Weights of a small transformer language model: no biases in attention or MLP.
Each number is 128 + 24 x the weight over its row's rms, rounded and kept within 0 to 255. Layers, rows and columns count from 0. Numbers have three digits each. The size before them is the row's rms in percent of the matrix's.

# layer 2 attention key, 96x96, rms 0.177, rows 0-95, columns 0-95
100:162130157157121122073098145093120133105140129101162102092072109102115098148145098116117134096090141140143099099158104144134141097110140136144136144127127131156127112089109128094140119132124104149166131063110114144115138135130111113166164159169096102120111127158172131140134145153168158118
072:147112109101098117120151135155127121138092152128115115173168129147163150132131122104100108135127151155149134136075184104131116167144130081144131103122139142114138195115147119123136154096140163104129125156121142168163104120164124134136080111096136126151168135173093151095105138150118109114
097:090118133107181137160100144106161125110172100112111156109135178139143164108127121150138163140127123109057114107088150137159150141149101140114113102115150127091129118145156138169145130126140119112147083161145158120163135142119129171142144102148109103140111132081140124176128157138152112132
087:145117125100112110111134125149144090142118125131134151123155165129117136151122133163057149118105153118114147170108177117127103122150179063127134129118146151120152119089135137127098121164170122137146188181126130133119141131113159129139111117116161093150133125123134141173130179153147113104
071:154133104107103110116168126150095131126112168126132119175089154179127150135098128163121144133112164141126135094141123130124122100158104133117155116158128148126162088118112104122131106123152117104158090114066155171143141172090111141151158154146103096159148113122168135105132149145104155157
079:130134116099094139107045096123073104134108116122150100133116105099116133108177140112125140124118103137081102139140123155145130122104130110112131125119138127131152105111091113146134141159134099128117176111117158121099150165164118123134121113126114126180082130110183122101158153181114131148
080:082126117124106122134130114166145084131121138144108158133154174125142177099123167089137108160107143113156158164133134103113115132086120178134115162085106139152070136118138135174128095109124130161113108131134182095144085116121171128140102110112111159128139149130133138123137151123157110128
084:140103099081150129166162129116140142134107113111100117158122124133127091148106118093126117086109097159164099144103155120111083135092147142109103154152148126146147062151114102139098101101112111115095130060096158143121144106120142140145149153150116127164117126148122117153128153109171113115
068:133128152131089133055114139089159097152131073102119133128109143104156094105170144123131133110131145115135138171143146129129141120134154144112135177119170139072124119130126112114142143161134163137091150165164136091126153184129140131161152140159096125096131143102109145130122124154113160132
074:151152118155129126091081110145111126138155155132132148089135128104120092130125110072103146116127146149134123155139135158113138072139127117118146140125115160147149145154133096128135135136132095138146160137110114143082125139149140095162183106167149166120068183117172126110168111145143155117
073:082144126140154105157096128140098121154138133109147126186137116098064149162136107132098146132144150133115149131153144134128148110146145164105123148129089131141146192119110111181114148083131143127110139129139127156143140158119132154110153164069159115127140128148108152123157124076153105114
081:127145103182102126101136128149124101167112116120128102129100122115138146116116133130093133126133142111160144094124131145111101108162131125118132126145141145152171142115145119158093087125085106104157150143149096151120108165123144153151161149163112106180149144167087153089123170109186162159
087:149173147110136105080097127126137145131152124088161132138150114091122095130104116140138136121090137131127095114114153129135099094100137123153089096166135132137113121105099102074138067134130155148134145153118144116142154080115103097079141088153141168137091127143122114131119174121132146163
084:120122126090099132110141163107165121154134112119099141125135129106104123087125126123132159135132133119128155139127142125166120108102131125152127120175165152099083108106082171126134101173176094123142065083122108108111113091080076157100129141105121110143134146119114178124131147114132139132
084:117117153147088141105139080129137131157135093128088125144120126084115102125121115137177119084147121132165109102091117146130118132118137138162150079162125147132132121157142102105151104152132126138188163141122177132132137156127124121057132087121158151110143124159151140115105106118080141108
082:123119136128101172166157084122140148142136112104164088144159089143133096147177117140125158147119137136130105140151099150136148110083143166099162149122113162151110087147128123154080078074113138149119121136113115134099127160137118130135165135128078130134088136143138120147141119170120121097
098:122129136108126119143097120110074130144130121128102081093118126132176127152139116154124148161155161117100100109141140117115141135130177067172090109179141105140149173161145132138118117132134087102121142167107117149166117131136078115143144165125108096133133112127154162101129127103135103157
084:122136093145154105163177125129152096135117144154121169100146117106143124131126096057113144157116140137110142139131145112151131103085133122143155137092156184138152171109102101136135083100138135137096154125151181131160067120106125169118133143106120143116143133142122123134128095100099127145
087:130147127108151113151107141096100144122138114099158122130137150117152120156117134108145130092092126079154117105125134119137142142123126124100099158114110155147134120127171081151134096170181174123111137078127114114114106165101138102143134137208121155139130108114172131112115120118099127068
089:151101121138095152112138145179111146131165102155082122142108131113121117143155099111114154125111146079137156147151111120170134115135141100141091130138121166147170147123159150164134130152120105152122112140159164093134135128122155144141097174131150117143142117124113147139133068077184158100
079:157107109135095139171097097125165158124121109146130094102143168140110104175125132112121127130167139094090133139110176132127125123094141109139151139202153116100080126132141136101088120131110111163144096134109102090112119112116144142146090113109145106131091095097115160121148158117136150144
107:171150140156135140101106137078114131144112146102192116146096078126137120160132086104119108119139133169159113111109069128125129115144127137077111121100139127138137072108149109123123122117140112104142133078085123129090150127160140130145128153131126156168108126167129157137168150133141156129
082:146065138169099133114146148158119159121129129121133098168151213126137164127097125145120127129127130132153104119133139169144114106113163090145106103116131106151147158127117131109102101145137144139149176146136145137165114088112126102133158159140092122132120117192169098114123115133121116106
088:146121113150161127162113104149136158165098101134158165085138121140119121106119119161097138140168139119075111137131145158136146116112132140129092113076102101119142127126150172131138128118153136111159163134091132139202087113119116109099082109167125120112129146156104114132143151082140139154
093:105119165136135115162121185138157113094146152152117106109154113135162159130138135183121132132132109121154178148130168120122142135114167139108082126113114104109156135137157129173135136135200155121169087199117120112142115130158124110123122138133154093133131124141121121109153123127127082120
096:164157131138131120076154150087101151108123137105152104111104086109117132111118100131099090112114132129114127096140116154175139105165138165142124118134140121204165138139105138154125159156123101111125135073110104134126149119095085135158166121138108113118083168131107138125124149095140123107
098:172122154114134139109089115126109125133134113099153123129084126108145117139163127171120131113109124148137082091166108153110160100115138102121114144157136155125130104108075127140143145129121113117116145107100109161101150163165096095152126150166082130138122136175168176130115128182145164140
089:155111133102073143129131126129151127117131157118121166115146164112122137168157111123148136126131102097139145091132157157110137102127080118131140093134113123145152116141108152165091212174116156133150115132137154124121115151137093140137091096110109133117113135152124162186141115076154137105
085:155123178123119152098129136114134129169081123092108173126177135133137130129153115103130148116094104144142107107152062142115103154156096124122150113144145154129135135130128140104135134119130105110137154082152104110119126156140110083136147150136117184137145110137099127118197125075112157146
088:119137115169150112090122130126135153140119153122090136144105068151119137109167121127130139126159140099142096099149118152103140147131084112152169152093106118135139096101146077127132125112120096106163109100163165103089134117153153158152113120135126109121108131131150155102148084087124190136
081:156113119129128122151135097117129134172132117132139130125144131125149204126108111099089130167122099146113128091145106096160182131130097140159140169125169106102128184117128121132133137113180138126138104149139143080153131105173138094110108111115126130128152103157112138129092078150102132099
084:141154096129152120138148093162162145145093092137128146140139145122171171166087188149109092163110098115141125159107132119130132122147143085104140094180147169133111126129125123129143103066128077128116125144112164162111134117136137124127113107128135135094149126137112164138160147120101109103
106:145138125184128127136120131165125102091127090109124106132110150108130112140149159131106118128151206104110100099126125164096141128112152149152149166115126164120122149149101161170159113161121142154165095122121144126097146090141126152141126151162113109089115105161123144137156146145157152177
091:119139133088112113135120101073102136132121146124092139139153155116140069076106116130122105111114147091184129134162124119142128148127109114183115091110131146123164140096145124123084132178137143133138095171116165121144106127164113122154110133132098114107067124109097113114131095110136147121
092:088147101136165144108131107131157112119113111157065127152129109127116090099134138156082147149117116142114128091117104133117113086126171158149134121130110127122171166121121122156120135131145153114099172097117152136170141095081116126109111134087142130169134101108091181173104134131140148127
097:142133116112160123125131157116164076136116094121152088148074146123128138137119118141185125102147150153111099094098166153141187132106151181133147124078116087110116108111137130155145157137135129125133124104095138122101126167125129116160132059143126158140105106141162137102114140121132124126
107:107111142089129123088130115119104130094134133132138124089121138134154151111104115194122111139159105109164188164133104089145134121118122122104062131090112139157123129146114124091166106143135165114134131176121126160117101078107099118114109121140089136140110136071127123115139126133154125098
099:141140129190108100108128118135142125094128148117120097140151134133144140146117142151116134114131134154098101095132122127116156143115136118142171176119121127101188102092128144121150162146124104156193143093134162116162165120152156118138152162126116130146139140169082150127155127125167064134
090:114151127089128112166180154100130151157149154146128143178109106164154178119101153106130144121112061100105145141116128101136102142122164152123154114135123118135136112106120130133095140181146142113097183126080114158130112117110102157118130145144135113111120116133113099147121142134109097185
102:135103132124121106133133132177160145087154107212128152128070111107122092168138126074127123143134119142128125111161074143133169101131160127115114138114165146136152176101143101147122117124143142113133130115155117128089127159168144120114134153114111114164163126142163111094119138143147134132
108:123110151130138108086137119136083165128122152106098123088180136116152151103156166126110120141128156120110160106125130095141081087169142129112094166126136139116104159096129126115136118103142160133160086158160134136140109117145151145118137105137113134166157161113106121077148067129116115096
095:119163143102121177148163125184100197172113085087128093144130106114158111107186115118115135143125111139111138112111127114140103090156161117139104131147124106105086155114136150136144116110104134107081133127097121116112128147103153126130132116103132133078100111108150103111127134087107113137
129:120141123125160141101123079142098138099125116117120167156106120104081129121124147156059092113122104106147104140119130100094163137110122152125081089097135137141154149098151101080129146140092121159091100135095107114099129126172097149150084136140099131122117097101114151144129154137146128125
099:084164123106142114159144144106130062177139109108103153177157137128121141109139121116102136113130132114118106142104150112108111149111110140132109126146120133119128140106146118118142153106159122110141132118132113100125140087102118193138100108077099115121116108097148098132176192101098110086
121:104132129105124096110129113104149146131165088094186073158153150171185114133195130155145118107133159147140107095114116109113129096152132151114119178156102123153117128128139181134141103095137116138117128091135115118110118141104151125118121134142097178117121080143124124101122125121122127142
105:160144146118136133109118146130167108140144127105127128134143125103144112103125092148118216092117129163111087167135155149101157135126137187151116149138177110098119133117162131135169109115122119136146144069109120129151106152112126107120127091122114099123092126103143172141096119154141089125
115:110152112109138145114136094136130130140097112126142138198133108123130114105125123116100090181082141130108163138166114105121164108137119122114113103101145093182120128145117107141120110095146133132116182132091143155117061103146136118145103128100101097145138135129153087128110129085108092107
119:122129137091143146167083113136119157124121106142066138119172117121109138088117131151083135125135087116161115116126140103108118169121127167138110130143161113061122122120119127123143142150122146149140073120095141103173129123115104143180082135148139142143128160143127125128141175170158116145
118:141093138108125150121106170139162129096127115137130137135156116130119151133076144146092160106098127114118105124163125152111116111108147124133160083087174127111113186097139071125105173151115125133127180130134116140143124125134102152127151116141110074122120130125076146164094115140148098160
127:142152126146134135166120149127143111166097190122124105096133145125135061123129170133130135109130136122129158121129130136119114137115130108107105145114171115146121202142120160138084152097145114111105140121088107102123108089142136127114132189110149091130116118101098175159137091115115143104
121:137160136123132133148107112129126097161077107074139088122153136142134093128151143121126128148149137097146141135150101160103133135172128133128092121117154103125191118103110159123125058115091114103144157148138122137119092115185113119127138140163144132116111142133190114109167152152113138107
123:120176107092154159072135149135158161127136145143185121156116152136136127078122138169127107100154121162096110134133142133169131141142105127118138116124131147139125102104111125152138137129136132107086132109065073135112120103117163167138126106132140174093140138106114143131166094148123108164
112:126106124119140150146127117148144193103160136180142127142064093113141092152095132161091112129147153143128110110107107169127123089167113146105125122140102125140129128130114143121112138080154157127175134098133077175126152155129097111115198123139112148126137108120139127129096121143114138126
130:077133128141154134125108128106109128123110110155126093128122085144131075084102120151110122145134147155104145085159085096152094100110094137144151124129094102111139133133137127096091148110126090151156081108120073142154133143115092149143121143148134122160124126119101122062158110138096128119
113:142139158154158164131155138171155079104110096141158162142147124124089136128099118151114113129146160136111117177137146138155156160108159093125128091096131148159108146090121090148159104154128128170126125145170069116135109133172117135133118103118108122138155110101145115103146108120091098134
130:122129103158131128137100139123116089077107148163198118147139110113119104094125138120097123119116131144168091137164117157149135143130079108126124117144166129124103115121162141150135138122115085140175111112148106116058185155157114129135118144160144114132122100143103091110134108119161105140
116:128156132101138097123137185134136121163139129132085183131119100126129144112143109116118132154136126150162152138129118132156138098090148085132127082137105126167108136154141113087129140144145162126098135110178125094110150104165069168113102144146105142163140100075142126111148104095123146131
121:123131084130118116126161153153116168142127127165135163101168151116139149156090139146104117096117082080127110122137127109143130124151188162099108132112163109154123131089128091148111107136125136133143129140121068110133164100084106140127136153133123166103124113108135109155164113088092128164
100:100110132138120107136136129161103108154101131100158116116141137144126141120097128132113112095170124119098144107089136109116166143117148129137117186109116134156078108127144126168114165125136139131182129092134159149160159083170113197135144146133141138152111146153137149078114115148150173124
115:129130129089126158153134098117098137129111082119136134083125142147090104140169150133143155127113123097139113143108148154092106146099128104105136150152147062105127126128093131177152092149104143117139082157138177169175112117156137113125139139137143149167136138105135117142109139154127156076
118:103094132150126143125133088148143151141152126113114186140137107122137116128155155117126106110092104138132136128106105171123116130132126065153124130144108159161130106151129162102104131172106130134132112137108103125137136128066170113168111136165075116142111108087118116188101137151171108138
115:128090123129076126151115103099096052129134116158087141137128115142113120185117137116110157077149120108090167178141108140143099131149107137154136103108143145112118164128119117139116104116130150117114156110150125165093102122088103142107090131152111138128103120124134154141129161085100154133
114:132144156103186091153101138111180165149099122129124139123127168122123116132134139145140116126122173131127086070151129155102149146138145130140183118109123109171158088127159149125164139156113117132141124119142094128121122124110142114133096112131093190137163109148114146144116082111158143158
114:150128101123130105092129160147150137120102160157091144106106132130151152180180138084111152132140126143126115117105154146149171141133135098177147155122158122139155141097136117113120155135112160125139163121101086133151111091194139102080107129112170148154121090118123148113141124158129143115
068:161176125139158112142115162105110175114140114121197109135083145133107140123117179173128098117138179129142136132141124131110140161144103126158117105107132149135157124126097137109148101099111101150151112159108170131180134102098141129121160126127156085155139151147149109117128104084138124148
086:122137149102149151110130101109119099116149136106130111126143136127137104108152130170135144111152123121095121157146135103118145140214058128140134085121122145145114152156138152110138110111105173160157153128131148150125111116106129159090134137118135144104120084111065081120144113115122101084
080:122128155135140126131102110112107153156161123130113126151156155116172168138168150172150161080151142116118134128140133115096162125153096114137132091113100167167151152142154131128129115114122187109128141134108166119148136084086135174092107157110148094084136131121124115075149132111135130132
073:164117114123094109157126161106097062143110084117091137132120120151114104113137122141114163173119125180096116121093131117155116129167124120157148115130153118151067166146149121126147147127107134154108149109145087134158115158121174169122126141123116091142111156158121144152094139130116093137
082:136121186103174146122131101151151146136161167146145136130101146115146101139146139153164123129116137099121144145151135162115132148151098104127142105137153146145140160141138088111152122119125193164128143141101132124154117147122121180111135142144142070081151086125087163144181141130117151119
092:144144142113125168098117144121107113143131111110159126180113169107124141119142117138125136134099071090109107139119180110125125123155073090119128120097142099161141147160154148156134104101094172129168144159114093164133112141136104092104113103115113117117122083117092132087142092127110113141
087:126159132148094106107116134113107122159119124101109130080150106112112140132102122095111159128139135157095128111167128084141093154132161098103150176125152133139144087095095133080119151150100139132150142134130110152114160150148153093163177136159143190115134146125133118125083113117128144085
103:144110164093138149162158094142127177114110137144091143132178074120149069099136146179171128090146163117138131155152140155128110110122136136111103106124142165134149128135131116126142136152147085121132141132121146091109067119106117176094114149127131149113150152123115157126121137135145152103
093:149125109148108099085140109098093138155093110116098128103140167143113153150147116164125145077077081114107137148102133141135113151149127103106104142130160102111101111137118157122137109071116140152126102127151102157127167176121142085162129118156103151150131148129129137169150167142146147108
089:140119153108125090154140191151154127132157101136139123110135136124129111147108113112129120150153121137074204112115143135122183135122084092153109101111169150115131155170149117107101100114118128135096134106116134095108173126152122148153159135139151107127085119113136148146126138093081152141
096:173069099147069108144094119139185143148086111114085138080122142143115146147117140106116191101171158102160125112109107132126159123136144161128123146167119108112136110152120130135138110153142131126153131119160116139118089117103118124151146137120144170108143120144126091153108133128119110089
117:126161072120112119109102148123081122134125132101149085143109169155138147138124133123041148126096107090123085137125124121140136168151159140109118118131120150149130126108113152133128118132134156145122152159131136144137170129150135131168126116107147141145101143123140082059098141090167138147
103:165133058150118134103106158088105129120161130106138087113145135132138164128115124128107159098109128143173123079144158146122095127151138106105152167144144141110108134101131107123101078133109096135124080119131092155118158145098122109150130139128125109148113104138079135152175087161149133136
094:122151098167105161085089143144130108144099147118100167121129179151130139100078115141102127088105153126107100132091095119129157127138144151128143120159087109108110068114137135137111137126154151114128152106084117165109139174151139121142098126115164165151124136125140142102112124082149124098
114:125144116172133128086138130151101115139114137108128114132109156134131136160079135129132117160077112125128099135137087107099115171083124110130166142143141137135090109090108163092101124129064142123140119095136156176124115150110120074142115146132078175142131148138095137105115124153145105126
115:140096102122132136115093159139087100162095132108084115155114109141139126152133136115156158124116097120130124178110089105121172152108159102144102110133104135098133151131119093113172094116090156135119161150163153130103112122110122108134112131150067129160165147108141109078135170149124121114
102:098155146098141132174109112154143141129098148137120153149127070192109125167128117140109126117120133148076116149124140111126113152072147143144146120197101127129118120136146116119136116109148133116092162139125133136156109148137136137149131092124094086114081143094125101188108098122125108131
117:113149073124117128095106151114070157142175135114142095166130145119151136139088142127133138108105112126141102121136140112105161128118083131121135148126168139156183132098145115157167145122135144162153138097148110131093188154113112128164093164155158126157136114104126100142159101125130123146
091:158155140155121128111134167076096124121070146076150136129129130123168117115152103114113168064093111161112126151133122120118098100126120129102100117123159123097143137077111112130115092166117093130148112083101114157134148075138123152109089112139137106144131115136111124135117155141122152107
105:125148126108109109123133114081141144169168123098139115119165182118129148112089120131135161121106132124123149155132109113087144083163095156128124098094133104126159100160142179141118064161112127125162152122091148118100161100132115130142164138145157128138098113096135132142111104116160161146
136:134103145117157132140168081173119179124096121140106144103152145141141110096095135123148119131118158145065152076149150087158145184119107129152087165113153143108147139128130130165133154136182120139133140146123129087106109112149117120104130126098120149133165150109112141125092118105122109130
105:121156124121141152122141093145122107114152148147117126137156153149118164144129103111086131127102153160141120097107129115140143110130196132103127140148084143126107084105115124130121139135122123155139093171122128123081138099135151103158112101146169179149121125157129051126073136120124148085
102:093116173146112115137156110105142147111155141138101165134120131145137122113145140100134136118149164113108168104097120034097135134134148147136143130100143161150124110117115131160123133147165116119075145134143135137124090116132176165111115070129107136116153129120118075149134156156157134102
112:157111132171105103121154174128141128153136160132144083163172174115118148121105142143193139126137147136142114129068133118123160135138119138132074141165175128108126107131112129118116088167139104129115182124123127106146146149133104112165108137142119149128129145121135185100124131102102101141
114:144133174081106143146155130109158166122182086138139125136117148143153108124120091105134114138130116113182145087161092137144127108149119181127120112129136162153114114105146145134123059141159117123128112095087093122124114098106106122114102117131134129129138141126119135132160091155171145078
110:159133129105122154127085149142162126090115130149107181164085086124106102158135123140148145111146107144130127119134112123148153150110182128119083133138076121127081094176134146107131118144131098158169114161139135102130115118101153125149143149117138107128125164153162136105138128090090149168
100:121133120144105094105117146083163143137147147103113112170119156160155114081098107139089122110068127125158164134131143142115136168141138135125139114176095154124145144126148122108140098160129129132089131126086117134136129129101094139163119131188144124121113142128119125113117179138137171192
107:137129138157136131101130137085161152113147114121172171100114141118144109105114077125113155102136124130163127138166143101167103106124120144098139123103091112141168115148093107130116116121152138081118123107140102177112126141179133102120153128108166124126100127157151075165116189148132148119
105:128123149111087130081142116108115113135111074141106117101114084182112119148155117168111082161135121145165118110109134113133093135137129137090143126155094098134127145153091144135102170166094081120117108129093158151129145105115151144159118085124152126121107100157158119120108146099161119136
088:130136139145096129142124098082106173141164124120127132092067112176126117147142096132161117088130110138093142132121159120150106124154169166132154124155116112119083092191127140108141137155143103117107107137101101115120175171132137125161168146122142146149117131137101153124126160123135112095
096:150117118084134153106147123145174132156117125118138111145156169125115128141168105106116089113111124078110123065106157131125129104112103159140134154109141096101123117156133146142086134157163122146144166163090137129119144100108144146099133124080174128128126128100147106153102062145149117121
105:122140127129089115111136139157155129080169149136134149145103107132160103117118102125123103124095167138180112103154133135087114125155157111086137109130100144120090162159161146118098130145097163148114158138151143087104135118170114115150122117151143113137091120118078135139145113138080187140